Weights of a small transformer language model.
Size: width 160, 2 heads of 64, MLP 640 SwiGLU, vocabulary 4096, 4.43M parameters.
Architecture: RMSNorm before each block, rotary positions, no biases in attention or MLP, untied embeddings.
Training: a variant of Muon for these matrices, 99M tokens.
Each number is 50 + 12 x the weight over its row's rms, rounded and kept within 0 to 99. Layers, rows and columns count from 0. The size before them is the row's rms in percent of the matrix's.

# layer 2 attention key, 128x160, rms 0.117, rows 62-63, columns 80-159
095:38 54 43 63 61 52 34 62 40 51 60 51 47 58 54 47 47 73 38 74 62 35 48 70 51 66 52 56 53 36 49 40 38 40 48 53 48 40 42 78 53 52 35 55 42 53 57 51 60 63 45 53 36 48 40 53 53 52 50 70 55 55 64 60 54 40 61 67 55 71 48 39 58 62 37 45 67 37 60 50
099:36 47 63 47 41 88 59 48 63 49 54 59 47 48 51 40 47 19 76 44 69 42 39 38 55 48 47 49 47 49 50 38 45 49 73 39 62 54 58 43 48 24 62 37 69 51 33 73 45 24 51 27 40 58 57 53 38 31 63 29 65 45 43 58 48 32 54 64 33 59 64 65 67 51 47 56 34 36 47 53
# layer 2 attention query, 128x160, rms 0.115, rows 63, columns 80-159
097:38 57 48 25 49 43 41 40 54 66 57 54 41 52 53 50 72 48 52 42 36 62 51 45 42 55 81 57 61 46 25 48 39 55 47 38 51 61 37 63 55 56 37 51 56 53 54 41 45 34 57 47 83 39 20 48 39 61 64 52 58 39 53 53 76 57 33 64 69 51 62 44 48 59 76 37 49 66 51 54
# layer 2 attention value, 128x160, rms 0.13, rows 0-42, columns 80-159
105:50 32 39 43 57 68 31 45 44 55 48 40 44 42 51 70 27 46 77 47 37 39 67 63 73 49 58 46 41 27 67 47 67 48 42 49 54 58 54 50 56 56 44 47 63 70 51 49 34 40 73 51 72 50 38 69 53 52 42 43 43 50 69 69 71 48 41 49 57 38 65 62 59 16 47 39 40 19 56 56
101:32 64 43 61 50 51 39 67 59 49 39 41 50 68 52 45 48 58 52 28 66 56 58 47 39 57 27 30 76 57 71 66 43 57 61 44 43 62 51 46 39 38 47 23 37 60 22 59 51 37 40 32 39 56 31 69 33 52 38 69 38 45 39 24 51 53 35 50 52 41 62 46 43 74 42 63 42 73 73 61
093:61 64 61 65 52 37 75 48 36 69 51 32 28 48 57 64 64 69 62 72 58 33 63 58 30 65 51 38 59 49 69 57 45 24 39 56 74 35 49 61 54 48 45 39 50 39 59 70 49 48 56 42 52 51 54 38 63 62 45 45 42 47 51 59 35 56 79 46 57 56 26 37 61 50 57 42 37 74 40 44
096:32 31 45 37 50 57 47 65 38 59 48 40 56 73 42 26 55 24 38 44 31 49 61 63 25 34 53 55 57 68 66 59 47 40 55 28 49 67 44 45 91 55 34 41 46 63 55 42 54 34 59 51 61 65 54 43 41 41 35 62 52 40 33 28 38 43 64 55 76 50 46 39 62 50 55 58 34 67 46 64
109:42 46 61 35 58 49 66 70 44 50 41 47 51 41 26 71 68 47 49 41 41 49 52 63 54 26 41 65 74 73 34 46 64 66 57 50 67 39 47 16 77 12 47 56 37 54 61 57 40 31 35 55 48 69 49 51 63 62 48 41 51 45 50 28 66 60 47 44 45 53 54 49 30 57 36 59 50 46 59 65
109:44 37 47 22 59 34 45 36 74 29 58 52 46 69 54 58 60 50 53 44 54 57 59 49 39 38 57 51 46 63 45 49 46 71 68 39 32 51 44 36 75 52 53 28 57 45 58 56 59 43 34 53 61 77 41 51 56 60 40 47 30 39 52 64 72 74 53 61 56 54 36 44 38 50 48 41 60 41 51 60
092:45 22 69 38 49 54 46 29 77 43 39 58 43 60 57 74 51 51 39 44 48 54 76 58 56 49 47 34 32 47 44 57 48 47 75 22 63 58 33 38 55 34 68 49 41 51 63 65 49 46 55 73 69 35 64 53 47 46 24 44 47 53 48 62 59 40 64 54 47 20 45 47 39 59 47 27 48 49 58 42
101:60 81 44 52 57 54 44 45 39 66 51 50 61 38 36 44 55 45 54 36 41 38 30 14 43 35 52 53 53 60 42 48 54 41 48 67 32 48 38 51 58 55 66 62 39 55 41 23 43 64 53 63 59 54 61 31 51 52 66 52 44 55 42 49 57 52 53 50 19 47 36 45 57 49 29 63 45 51 46 43
091:36 48 66 51 47 56 45 46 57 44 51 58 44 26 54 59 68 54 54 57 65 52 49 48 25 67 50 37 39 20 61 49 46 54 37 75 38 49 41 83 24 48 35 47 33 64 52 59 51 44 56 48 35 30 51 44 59 44 40 52 39 42 49 52 55 30 53 61 57 47 56 67 69 44 69 48 36 62 51 62
105:42 49 64 51 55 33 60 51 58 40 31 38 71 52 51 60 73 56 58 60 40 59 66 64 65 39 20 40 51 54 72 47 60 30 45 54 51 27 65 75 41 47 41 46 51 41 58 59 44 34 47 57 47 58 55 50 48 44 45 56 46 47 43 77 35 29 32 62 51 39 56 35 43 45 73 43 37 56 37 60
089:68 49 54 46 26 38 35 37 40 54 50 58 79 61 46 59 47 51 72 32 52 58 27 56 46 51 68 37 35 28 38 68 49 53 59 49 53 67 57 54 30 59 55 59 61 46 46 31 45 52 48 52 59 46 90 40 58 55 55 57 37 42 36 71 34 80 41 61 54 47 45 45 38 51 60 43 42 45 62 38
108:48 42 63 56 63 48 54 47 71 46 45 43 50 59 37 38 54 51 46 57 16 41 43 25 52 51 51 42 32 51 57 38 17 25 46 67 41 43 67 48 51 38 58 80 54 56 47 51 56 66 44 47 56 34 58 53 45 71 50 70 49 20 62 62 29 51 21 64 50 48 33 56 49 60 51 25 37 68 58 48
094:43 39 37 42 60 73 33 52 65 47 78 37 58 47 52 56 60 56 51 52 59 40 42 33 41 53 66 48 48 33 45 44 54 59 65 86 35 41 51 57 52 79 57 23 55 61 68 29 38 47 46 43 48 39 46 54 55 49 57 62 72 44 48 40 46 49 54 60 42 36 55 62 54 49 53 54 57 72 59 36
096:32 63 45 45 37 71 30 61 69 54 49 52 60 40 47 64 50 59 57 62 70 57 58 39 55 53 41 56 47 51 62 39 82 26 54 45 20 58 47 37 47 66 17 49 37 48 37 58 47 46 40 61 63 37 56 44 36 43 52 53 51 66 63 48 45 40 60 48 38 47 57 47 72 43 41 29 44 59 35 42
098:47 51 48 71 36 59 43 61 39 51 37 37 44 41 70 38 32 46 59 64 51 46 64 46 59 40 50 46 57 57 62 54 40 50 36 73 68 46 72 58 47 53 54 62 28 38 55 42 49 66 50 63 60 45 54 35 38 53 61 54 37 35 48 68 60 65 37 40 61 56 62 83 53 52 52 52 25 39 44 45
099:77 59 46 43 52 57 49 52 64 39 60 34 37 33 47 59 50 55 40 40 63 38 62 29 44 62 57 45 51 23 52 58 70 41 60 74 41 61 42 46 44 38 36 39 54 48 60 38 58 59 62 65 54 57 59 54 40 38 48 70 60 84 40 54 29 45 47 44 45 57 53 57 35 79 38 62 41 45 45 54
102:44 62 51 59 47 46 27 46 42 53 44 28 47 60 31 57 32 44 52 17 57 59 51 44 56 52 59 68 62 55 63 44 55 52 57 48 55 27 49 18 72 16 45 47 36 71 31 35 54 44 52 28 24 46 35 58 73 46 32 37 50 44 36 37 45 39 59 63 43 38 45 31 24 60 48 56 33 42 46 42
104:54 54 60 56 40 60 70 28 54 38 45 62 64 36 35 58 47 24 59 54 34 54 47 49 49 43 38 53 19 31 31 71 38 48 46 28 57 58 59 46 67 48 43 43 53 58 81 30 49 63 54 36 61 54 61 75 46 36 50 54 38 65 28 47 52 33 37 42 52 53 59 36 45 50 43 61 44 43 42 64
090:68 30 44 48 52 22 52 45 37 77 57 45 38 42 72 60 55 59 58 73 50 64 42 73 55 44 66 59 47 36 48 39 40 46 50 44 42 43 50 48 55 43 52 33 47 54 57 69 22 44 55 34 39 63 60 35 44 43 39 60 42 72 45 50 49 47 34 46 49 45 62 52 59 60 49 59 56 40 54 62
093:56 41 32 54 43 56 49 56 62 70 62 47 52 50 54 48 50 63 20 48 38 42 47 45 57 63 33 50 43 40 56 28 62 72 48 38 71 46 28 24 43 40 61 45 53 40 50 61 48 72 39 42 45 46 62 41 35 35 46 48 57 54 73 32 65 39 55 48 39 42 50 42 43 60 35 68 57 42 58 24
100:41 58 64 37 49 37 47 62 56 37 43 69 50 63 55 49 58 18 35 53 45 37 38 45 45 49 49 60 41 73 24 43 32 36 47 22 64 55 28 22 60 57 52 62 64 62 57 38 38 65 57 53 26 61 44 44 50 55 63 54 31 51 38 27 36 28 61 55 60 48 50 37 32 55 62 44 37 54 61 60
099:74 45 57 33 51 72 42 38 60 31 55 53 50 43 51 37 38 55 47 36 49 44 35 73 27 51 68 50 28 57 34 37 42 42 41 49 31 49 59 67 66 58 44 62 48 42 66 37 55 60 43 41 51 60 41 51 24 42 47 92 52 52 38 41 63 47 52 61 54 48 34 49 20 46 46 60 55 70 51 68
103:59 60 55 65 66 39 56 56 70 37 62 50 65 74 52 60 57 52 72 33 14 67 29 36 58 59 57 63 47 46 51 52 29 54 14 30 51 44 66 36 60 45 48 55 60 57 44 63 41 51 41 51 35 57 37 50 31 29 42 49 56 42 44 31 52 71 52 50 58 66 36 45 43 55 71 59 47 41 62 62
095:31 43 59 55 42 64 49 65 74 38 41 40 48 43 58 28 45 45 61 67 48 47 65 38 52 31 55 30 53 67 40 59 39 55 59 38 48 44 38 70 53 40 55 60 49 52 35 63 46 64 36 55 55 59 29 48 55 47 58 59 69 36 35 69 31 45 52 47 62 57 34 55 60 29 50 44 55 36 41 62
103:62 63 43 50 44 41 45 45 57 43 59 63 61 57 52 38 35 40 28 58 52 52 41 53 39 57 56 40 34 38 35 30 58 35 51 53 29 38 36 65 41 42 55 52 62 61 60 35 38 55 41 63 39 47 60 59 52 58 82 60 57 35 48 41 55 43 57 54 37 41 76 79 52 63 50 68 45 47 58 65
104:54 51 56 44 44 37 51 33 56 34 35 36 58 42 54 38 65 32 55 31 46 52 45 55 51 48 30 48 43 62 67 55 52 43 56 84 48 56 65 58 31 50 56 66 41 45 60 42 59 41 47 63 69 56 57 38 51 53 28 54 36 43 51 50 41 55 56 61 31 50 49 40 61 37 55 60 38 45 52 20
102:52 40 60 26 36 50 70 39 56 57 45 54 29 30 28 50 53 66 61 53 41 49 26 64 15 37 58 40 28 55 49 59 61 44 44 70 45 49 85 52 37 55 58 59 45 47 49 46 45 34 58 20 45 50 72 46 52 53 36 72 24 55 39 55 45 62 43 59 33 46 53 38 36 50 47 64 56 62 48 60
099:40 50 50 47 26 48 56 49 68 45 39 56 50 27 46 57 39 45 58 18 50 28 45 50 43 60 54 66 49 48 67 70 41 55 55 49 74 50 45 31 59 18 53 44 58 38 56 61 31 56 33 58 37 51 33 67 30 34 32 78 41 52 48 29 52 48 64 47 38 59 55 62 70 45 42 60 45 46 44 59
098:22 33 74 40 56 54 53 52 57 43 60 36 44 39 38 36 35 49 53 48 70 71 28 57 56 46 36 59 53 61 46 53 44 68 60 74 38 46 69 53 47 57 49 42 47 63 51 37 75 50 59 52 66 62 51 47 37 50 68 45 40 64 50 65 48 88 43 46 43 66 28 54 29 44 28 65 61 38 46 65
100:48 57 45 36 46 39 66 46 56 47 38 42 37 61 60 40 60 51 51 72 41 47 73 49 44 30 49 50 46 65 42 57 42 70 50 52 44 47 40 40 48 58 60 53 40 36 47 70 42 55 37 47 55 58 50 35 53 62 50 45 22 50 55 60 56 43 62 59 44 48 60 41 57 33 36 52 47 60 44 55
110:60 31 54 38 30 15 51 50 59 50 32 55 47 75 54 48 39 40 42 51 36 59 46 59 56 40 56 51 47 63 33 41 53 49 57 42 29 45 47 38 52 38 54 45 49 48 26 67 45 42 70 29 34 64 50 42 70 51 38 39 28 51 49 61 62 54 64 60 44 50 65 34 38 33 68 52 57 47 41 46
102:58 35 33 57 42 35 53 58 55 55 26 48 49 58 43 53 48 48 48 69 60 44 42 68 65 55 66 58 38 58 69 44 62 48 49 38 53 34 22 42 82 62 58 51 62 56 54 32 29 52 50 38 39 72 58 97 39 55 24 63 60 36 52 76 41 40 58 40 52 54 62 62 46 54 51 50 64 31 40 66
092:60 37 69 47 40 44 42 62 56 33 63 37 56 73 45 51 58 51 48 34 48 47 57 49 29 64 37 45 41 59 56 61 51 82 42 33 46 39 60 49 48 73 43 25 56 47 32 30 41 41 31 52 59 37 42 51 42 50 66 50 40 39 62 34 34 56 54 40 39 50 49 62 52 58 69 59 31 57 65 52
094:46 55 37 65 81 41 51 75 70 48 53 52 62 52 80 63 42 62 50 50 58 32 61 34 47 45 36 62 57 40 63 51 44 27 43 55 44 83 74 54 76 50 53 61 37 64 46 47 35 22 26 48 46 45 56 48 32 48 54 63 47 65 48 48 54 42 46 33 51 60 68 51 24 66 61 56 41 51 50 46
097:42 48 43 50 44 57 48 62 64 42 61 59 48 50 53 44 58 54 30 57 30 27 44 52 64 48 68 35 28 61 45 55 36 45 35 28 39 43 69 55 47 42 56 56 45 49 33 60 39 52 41 51 50 53 41 41 45 69 57 37 41 29 54 53 53 66 60 56 54 60 29 62 62 32 49 39 33 51 41 35
096:64 39 43 36 20 73 59 41 67 46 71 40 42 62 35 61 54 14 60 60 44 61 66 56 31 38 47 38 38 70 66 51 55 55 40 50 48 26 55 54 52 61 44 49 58 54 49 47 43 43 47 58 74 36 49 31 60 27 41 54 43 48 56 34 49 59 63 41 76 75 48 36 44 54 33 46 44 50 63 46
105:41 53 48 53 57 48 28 45 44 63 73 68 60 48 43 50 61 30 64 52 55 66 58 40 50 63 50 66 51 60 43 28 63 57 45 64 43 60 50 46 45 47 73 44 63 45 25 45 45 45 48 48 43 50 27 47 39 44 37 34 63 61 44 55 55 59 60 58 41 30 37 38 58 85 64 60 65 45 43 32
102:50 44 41 39 51 44 49 54 68 50 51 60 61 52 53 49 48 32 67 51 46 50 46 28 62 52 47 54 17 60 39 41 73 58 53 39 31 56 38 41 51 53 73 43 56 64 50 45 80 46 77 60 73 61 72 36 44 33 76 50 45 47 43 45 33 53 57 36 58 63 58 42 43 29 66 70 60 33 47 38
098:65 56 64 44 64 28 50 50 42 33 57 54 50 46 54 50 54 66 43 35 60 58 41 53 31 55 57 50 47 45 41 68 35 67 66 72 37 50 40 25 60 44 41 44 50 58 55 54 37 58 47 60 72 45 61 26 50 56 58 62 42 53 42 50 62 52 70 55 41 41 57 71 47 49 43 57 45 42 61 41
088:59 46 44 58 34 43 60 19 54 44 59 37 41 49 52 43 76 44 56 34 37 59 58 79 47 73 42 49 58 56 48 57 40 51 69 27 58 47 41 59 53 60 49 58 60 23 59 56 59 56 30 57 46 54 55 51 44 59 40 38 57 33 36 27 31 61 49 44 42 67 43 45 44 59 47 34 54 53 71 35
093:56 45 58 46 48 61 47 41 43 36 59 43 34 62 48 56 57 57 49 51 56 45 16 50 41 39 83 43 38 53 57 26 73 49 34 66 46 61 63 35 68 60 45 38 65 58 60 44 45 60 54 40 62 51 53 54 27 52 72 63 44 33 44 48 60 43 63 44 45 46 64 52 55 49 61 36 50 38 52 56
093:53 47 76 48 59 48 63 52 32 63 42 34 53 33 49 37 48 68 44 40 46 49 46 59 46 36 51 56 32 45 64 61 50 51 58 60 51 53 60 41 27 61 68 39 54 74 60 43 13 33 57 47 49 49 70 56 62 61 49 71 46 64 41 63 18 55 20 53 35 49 49 47 68 46 45 71 25 59 54 48
092:67 49 33 60 50 49 40 40 40 30 37 52 48 62 60 55 28 44 42 51 68 67 39 66 50 53 40 39 66 48 29 60 84 63 61 52 43 69 50 67 58 41 48 44 54 36 38 32 61 44 75 65 46 53 40 59 35 67 65 36 42 49 35 72 65 50 57 70 58 46 75 67 28 30 49 48 38 69 35 55
# layer 2 attention output (transposed), 128x160, rms 0.12, rows 0-41, columns 80-159
097:48 38 63 39 40 26 37 55 67 44 30 51 55 48 42 44 60 45 62 66 46 48 31 63 25 64 38 58 50 26 55 74 49 52 43 54 48 45 42 54 33 54 43 59 62 41 68 54 54 37 41 67 40 49 47 30 65 48 47 68 57 44 53 51 43 53 57 37 44 60 44 46 29 44 53 39 46 71 49 38
096:46 60 46 47 63 35 53 47 47 45 62 54 31 64 64 48 64 52 49 52 53 64 64 54 32 70 41 63 49 43 81 58 48 34 51 67 32 66 53 55 66 41 79 42 31 44 67 37 40 45 44 49 68 61 65 50 44 41 36 35 54 47 62 42 36 63 46 51 60 37 60 35 65 42 49 45 75 45 61 48
101:36 49 61 52 64 63 58 29 49 22 48 63 46 53 54 36 41 36 69 49 40 66 40 50 44 32 49 48 43 57 42 49 52 48 65 61 63 58 72 48 38 52 77 62 43 50 42 39 42 67 45 34 57 53 48 31 51 66 56 59 57 43 47 45 69 68 32 62 34 57 55 44 39 51 66 46 49 50 54 49
099:28 45 46 73 67 27 56 57 48 61 35 49 43 40 47 77 58 48 43 62 78 31 45 46 46 54 37 36 69 44 47 52 37 53 48 60 63 70 48 42 47 36 59 34 33 54 50 33 49 53 44 57 42 49 49 41 50 48 35 37 38 40 59 65 46 65 48 36 38 45 54 48 53 60 46 55 70 59 68 42
106:65 63 50 53 53 35 49 36 55 61 40 28 41 66 64 46 59 48 44 50 47 58 43 35 56 24 27 34 65 53 52 44 33 35 43 52 56 77 53 54 46 44 57 40 37 46 47 75 60 64 39 56 17 29 73 67 49 34 26 40 35 57 53 32 49 41 45 56 25 46 49 59 66 31 36 39 46 55 56 76
108:39 64 41 39 52 52 64 55 62 46 33 44 45 54 57 45 49 49 61 56 45 73 43 36 63 63 45 43 52 27 41 57 53 58 34 42 65 62 46 52 54 35 34 57 56 44 38 64 47 23 60 52 20 65 62 52 33 41 49 39 42 53 42 31 47 56 33 56 30 38 78 69 43 50 64 57 47 55 39 73
100:37 48 45 43 42 32 49 62 35 62 56 33 54 43 60 43 55 67 71 53 32 51 26 22 43 48 42 44 50 59 49 41 46 49 51 35 46 51 53 40 37 46 53 36 55 55 48 54 55 68 52 43 35 73 50 52 43 55 54 67 33 37 37 42 49 48 26 68 54 33 52 66 43 47 53 77 40 56 51 53
098:72 24 36 69 52 55 60 70 49 45 52 50 72 61 34 41 41 50 59 42 66 56 50 50 63 49 44 63 58 47 56 22 50 47 57 46 42 46 60 62 48 35 33 57 45 40 59 61 51 65 45 44 66 29 53 46 67 63 39 41 82 43 56 48 42 48 55 52 38 59 55 21 31 50 57 55 36 65 59 35
081:62 69 54 45 54 55 57 42 43 51 42 51 65 38 35 51 58 34 41 30 23 46 60 53 46 53 69 49 36 70 22 53 64 37 56 52 24 50 49 26 44 27 70 48 57 55 59 58 48 50 65 54 71 64 55 64 45 44 54 41 60 68 69 55 32 59 50 79 43 51 59 61 24 42 60 59 72 61 45 61
095:54 73 65 39 65 40 44 42 36 70 49 68 51 64 56 65 55 48 63 43 50 65 35 54 64 48 56 58 40 69 48 62 55 47 54 55 47 52 52 42 35 66 58 42 34 58 72 56 45 61 63 61 73 52 33 53 31 67 57 21 47 58 50 32 67 35 81 36 42 56 55 58 52 45 30 53 38 51 48 34
089:54 39 49 39 45 66 53 51 31 46 35 58 60 51 41 67 26 44 43 37 46 30 70 61 40 55 34 57 49 56 37 50 35 41 55 47 50 38 40 71 71 42 57 79 62 54 54 61 49 60 62 47 31 71 23 57 48 36 63 48 68 39 50 59 74 65 73 46 58 61 40 51 38 55 55 74 61 49 36 56
111:51 45 53 46 50 69 37 31 19 49 43 31 53 65 59 59 29 60 44 46 28 56 56 58 37 56 41 54 52 71 61 48 40 58 66 52 56 45 45 54 48 45 41 52 40 50 46 67 42 43 56 61 84 42 59 61 71 57 71 46 34 58 14 42 61 50 38 66 52 61 38 54 41 57 37 55 52 53 53 43
094:39 43 25 66 45 44 47 57 53 49 30 40 63 40 51 57 39 40 51 71 58 47 43 56 73 61 33 42 59 54 42 62 76 57 48 51 46 75 56 46 23 51 47 76 67 49 44 61 53 20 52 59 77 52 66 45 40 60 57 68 35 34 53 59 62 51 43 59 30 54 56 47 38 48 34 74 54 68 55 42
102:48 61 52 40 51 52 53 50 45 41 48 28 60 40 36 35 65 29 69 50 50 60 46 54 51 41 48 48 55 30 48 45 40 46 22 56 39 54 73 51 41 60 42 36 55 59 58 67 58 51 61 63 70 38 46 44 51 64 40 47 64 53 68 47 33 34 33 55 52 49 54 49 59 50 64 57 50 16 47 62
101:75 59 61 49 46 53 45 48 35 49 55 61 59 55 57 53 38 40 66 61 34 53 40 76 42 70 52 61 46 32 38 41 46 53 50 36 51 40 39 61 52 65 23 41 61 72 70 33 56 61 40 25 62 21 48 78 47 46 68 56 51 48 62 58 47 56 55 60 63 48 52 51 58 46 46 43 53 71 52 32
110:44 38 34 60 35 44 49 75 34 52 42 51 41 29 39 33 50 48 51 45 49 62 52 54 55 51 36 46 76 57 77 48 54 28 58 39 53 33 56 43 53 53 43 55 62 51 70 44 60 67 70 61 67 80 57 36 26 48 34 54 52 45 59 56 52 23 43 51 44 65 42 35 37 58 59 17 55 51 41 57
102:54 40 77 57 57 28 62 52 39 53 46 26 59 64 74 35 65 52 54 52 67 45 59 56 45 60 29 38 64 59 69 50 45 41 45 42 36 56 46 54 60 58 63 48 39 40 60 42 57 51 42 61 58 57 46 18 25 40 63 65 76 42 48 42 64 54 63 66 28 57 48 31 68 48 38 26 48 39 51 53
110:30 46 35 63 46 30 56 53 29 71 48 40 45 50 74 48 48 46 47 63 35 60 54 39 58 45 56 58 45 60 63 40 48 47 62 48 52 51 43 48 58 41 65 65 44 57 62 45 64 55 55 61 20 80 24 39 49 75 73 55 45 64 66 54 34 37 76 68 47 43 66 64 52 59 66 50 36 45 08 43
086:39 59 52 60 28 54 19 52 74 55 43 49 38 65 58 49 59 56 52 52 37 47 59 58 56 31 54 29 42 49 34 43 46 67 56 34 59 37 52 28 50 34 41 40 34 35 58 55 55 74 43 34 42 52 34 46 45 33 46 34 50 58 42 45 43 60 41 39 70 50 36 79 64 51 63 61 49 53 55 50
103:65 51 35 43 50 54 49 48 46 56 43 38 47 46 34 77 49 58 39 36 29 57 24 57 47 41 46 39 62 55 65 52 58 34 81 49 41 62 49 43 37 59 58 37 65 45 21 45 68 57 46 59 55 26 69 54 57 53 48 55 40 28 41 45 54 62 45 43 59 41 56 40 60 58 78 49 56 49 45 42
097:50 39 61 40 53 43 48 49 27 61 53 40 37 37 54 60 37 59 48 51 24 46 52 43 47 44 55 46 38 64 51 27 68 56 27 57 54 40 57 57 74 58 59 52 52 33 43 37 54 46 50 26 10 57 51 31 60 62 60 51 41 56 52 69 38 60 52 62 39 34 69 48 36 46 56 49 52 41 35 52
101:68 62 51 40 37 36 60 65 42 39 39 50 43 54 35 31 63 73 28 50 54 46 64 47 51 32 31 50 51 39 47 55 35 36 41 57 72 42 37 53 60 38 54 54 48 59 42 50 51 35 53 61 49 44 62 51 59 60 55 46 27 47 52 39 43 66 64 44 64 78 43 61 29 53 61 62 58 44 40 61
108:33 31 39 49 46 38 44 36 58 53 26 51 60 38 50 50 30 56 53 52 69 53 46 63 44 43 59 59 31 56 47 38 56 59 66 51 44 41 49 46 73 43 49 66 65 40 47 46 52 53 47 72 31 38 62 66 44 52 83 61 48 66 30 50 31 50 56 58 48 54 50 53 72 36 47 42 36 58 57 43
097:53 52 47 43 52 65 41 42 59 35 62 48 57 52 45 39 39 52 89 35 63 42 76 26 40 47 68 55 48 55 50 63 46 32 39 50 66 50 56 39 57 27 38 30 51 29 48 55 54 58 58 35 48 51 73 50 64 56 64 58 45 57 60 37 73 47 50 41 48 74 47 60 43 69 38 48 24 36 60 62
106:49 47 38 70 50 47 64 57 58 50 35 56 44 50 31 47 31 63 45 52 33 47 59 60 69 41 65 37 38 35 53 48 43 48 38 34 45 43 52 50 48 44 37 42 19 54 37 52 40 39 71 36 77 55 56 41 64 40 48 47 45 63 58 57 26 36 48 56 67 41 50 63 46 44 71 43 36 63 48 54
111:51 69 50 26 65 51 64 64 22 56 55 69 66 46 46 68 48 32 63 61 63 43 63 35 16 45 32 44 43 32 51 36 36 56 70 39 53 46 48 46 47 56 40 55 53 49 56 56 40 50 42 35 37 33 34 57 41 47 52 45 46 45 56 56 61 60 63 54 46 36 36 51 42 49 56 38 45 41 46 54
094:72 69 47 56 32 40 68 53 46 29 50 71 51 54 66 42 44 71 55 48 49 47 41 23 60 42 51 46 54 56 40 54 47 41 71 46 66 33 33 42 41 41 66 54 55 37 61 53 48 66 52 53 72 56 34 57 58 51 40 55 42 48 49 41 57 45 65 40 43 42 42 41 46 62 55 57 53 44 45 45
099:61 58 44 48 55 32 45 82 46 53 36 33 64 73 64 35 39 42 54 47 50 71 74 39 19 63 70 53 50 50 81 42 45 32 50 55 72 36 59 56 55 61 54 55 50 43 59 60 55 64 61 37 66 42 60 45 57 29 49 50 50 56 38 52 55 51 47 34 36 40 49 61 56 49 71 56 58 57 49 56
096:75 54 37 67 42 63 64 45 43 41 50 44 52 45 47 52 54 70 41 47 47 53 45 37 74 55 54 32 42 62 56 42 49 46 41 70 51 61 40 38 86 41 23 57 54 40 58 55 57 56 36 51 49 52 76 69 48 54 40 55 56 41 36 39 15 69 45 49 62 42 57 33 49 51 56 63 54 50 50 53
093:47 70 33 43 53 66 44 58 52 48 69 44 50 66 68 51 51 53 73 65 27 42 24 39 42 59 47 43 67 52 38 71 47 65 42 51 74 53 49 79 27 59 57 36 50 67 60 59 67 36 50 42 40 37 48 37 56 34 56 31 59 45 50 48 72 53 51 31 57 46 61 56 29 64 59 68 38 37 56 51
116:43 87 39 52 56 45 44 46 57 52 57 52 56 43 75 43 42 55 54 65 59 35 43 41 44 51 47 46 57 48 34 66 45 59 34 42 43 28 29 56 41 70 38 63 33 47 29 39 25 31 54 68 44 46 31 34 58 77 55 51 75 55 50 54 60 45 62 63 48 27 38 43 58 69 40 63 58 69 47 56
105:32 55 45 72 69 50 48 34 57 59 34 56 53 32 51 33 50 63 60 33 51 65 55 29 38 58 49 50 70 21 54 53 46 44 53 42 69 46 54 48 53 64 57 47 41 33 55 58 40 65 56 61 28 44 59 58 56 35 62 51 41 56 45 54 55 53 59 44 46 93 44 51 60 46 13 59 55 52 60 54
097:36 37 38 46 41 41 74 35 50 50 61 68 52 57 52 26 39 50 50 72 57 54 37 34 37 57 46 42 44 46 47 49 68 40 52 54 46 57 47 49 64 38 47 54 28 53 47 53 60 37 60 55 63 60 74 43 40 60 56 52 48 45 44 51 43 56 60 25 62 43 63 42 65 44 40 41 21 49 26 55
095:44 53 44 36 55 51 72 54 63 69 51 39 41 56 43 35 52 45 57 60 49 60 50 72 59 45 32 47 42 40 52 39 78 38 47 65 48 19 54 27 66 52 37 38 48 40 40 28 69 58 59 31 52 51 63 54 35 29 42 51 59 69 42 51 30 45 26 47 38 57 41 52 59 44 44 63 51 66 04 52
099:55 48 49 44 23 20 38 41 33 44 70 62 60 53 56 44 37 27 47 41 30 28 53 37 58 44 55 68 42 53 23 70 49 66 44 44 40 46 36 59 65 58 48 40 62 50 32 36 61 65 66 52 65 32 58 28 64 61 72 56 44 41 44 29 42 42 43 63 42 23 37 35 34 67 56 40 47 52 63 45
101:54 45 54 55 50 28 63 21 27 46 42 60 49 65 32 19 38 77 40 67 39 39 14 47 39 53 42 54 62 54 75 33 69 37 48 55 54 38 54 73 40 44 46 38 20 58 77 47 49 51 60 55 33 51 48 57 55 41 37 56 31 46 42 46 48 43 49 48 50 38 55 52 30 67 63 56 27 57 59 63
115:38 61 37 35 62 40 68 68 38 35 56 44 34 38 35 47 44 62 50 69 69 54 41 49 44 57 52 69 30 55 51 54 54 54 63 21 45 66 46 39 39 52 39 56 46 29 64 47 45 28 59 35 58 45 69 42 41 51 46 47 71 60 49 41 26 44 52 53 52 40 63 37 55 52 51 67 46 63 49 63
112:48 31 26 64 40 65 55 46 58 23 49 48 41 41 48 70 43 43 44 70 56 49 52 53 35 49 47 43 51 59 40 55 49 39 73 49 66 45 63 48 59 32 04 64 44 48 48 29 43 54 44 38 54 28 66 52 59 46 53 35 59 52 66 56 55 46 49 33 40 45 42 26 54 60 31 66 17 38 56 46
094:39 49 30 40 60 41 51 54 52 65 42 52 47 58 60 59 49 23 43 49 55 67 41 65 76 41 53 37 45 37 28 42 30 48 56 42 60 43 51 55 44 38 63 58 48 56 56 43 60 59 47 32 62 62 50 46 45 43 37 41 55 39 68 37 71 59 46 31 58 41 51 66 60 44 79 40 48 54 51 69
077:46 52 50 36 70 55 47 40 40 52 40 28 32 72 56 66 36 56 40 44 50 34 75 41 26 55 38 50 75 36 57 42 54 35 42 38 64 51 50 47 59 48 51 55 48 54 38 55 25 57 51 43 18 66 40 47 39 54 43 49 25 59 38 46 59 61 57 56 68 58 23 35 48 62 44 52 44 54 60 65
100:53 67 51 54 72 41 41 42 32 51 38 48 69 03 49 57 38 36 63 62 51 48 45 61 79 51 51 66 56 37 54 41 57 54 41 59 71 62 56 47 39 48 70 63 52 36 69 46 54 65 50 49 42 42 45 47 47 38 66 40 44 43 55 59 29 56 50 39 58 56 41 57 49 29 40 53 49 33 54 44
101:54 40 52 68 54 61 64 63 56 63 47 75 48 55 54 50 57 50 50 61 68 47 50 39 39 40 66 38 49 42 43 45 38 45 42 37 40 49 67 65 73 45 48 70 45 45 71 66 61 68 57 47 45 55 34 43 29 49 35 65 54 58 26 60 39 67 52 37 43 51 44 64 39 38 43 63 62 76 65 39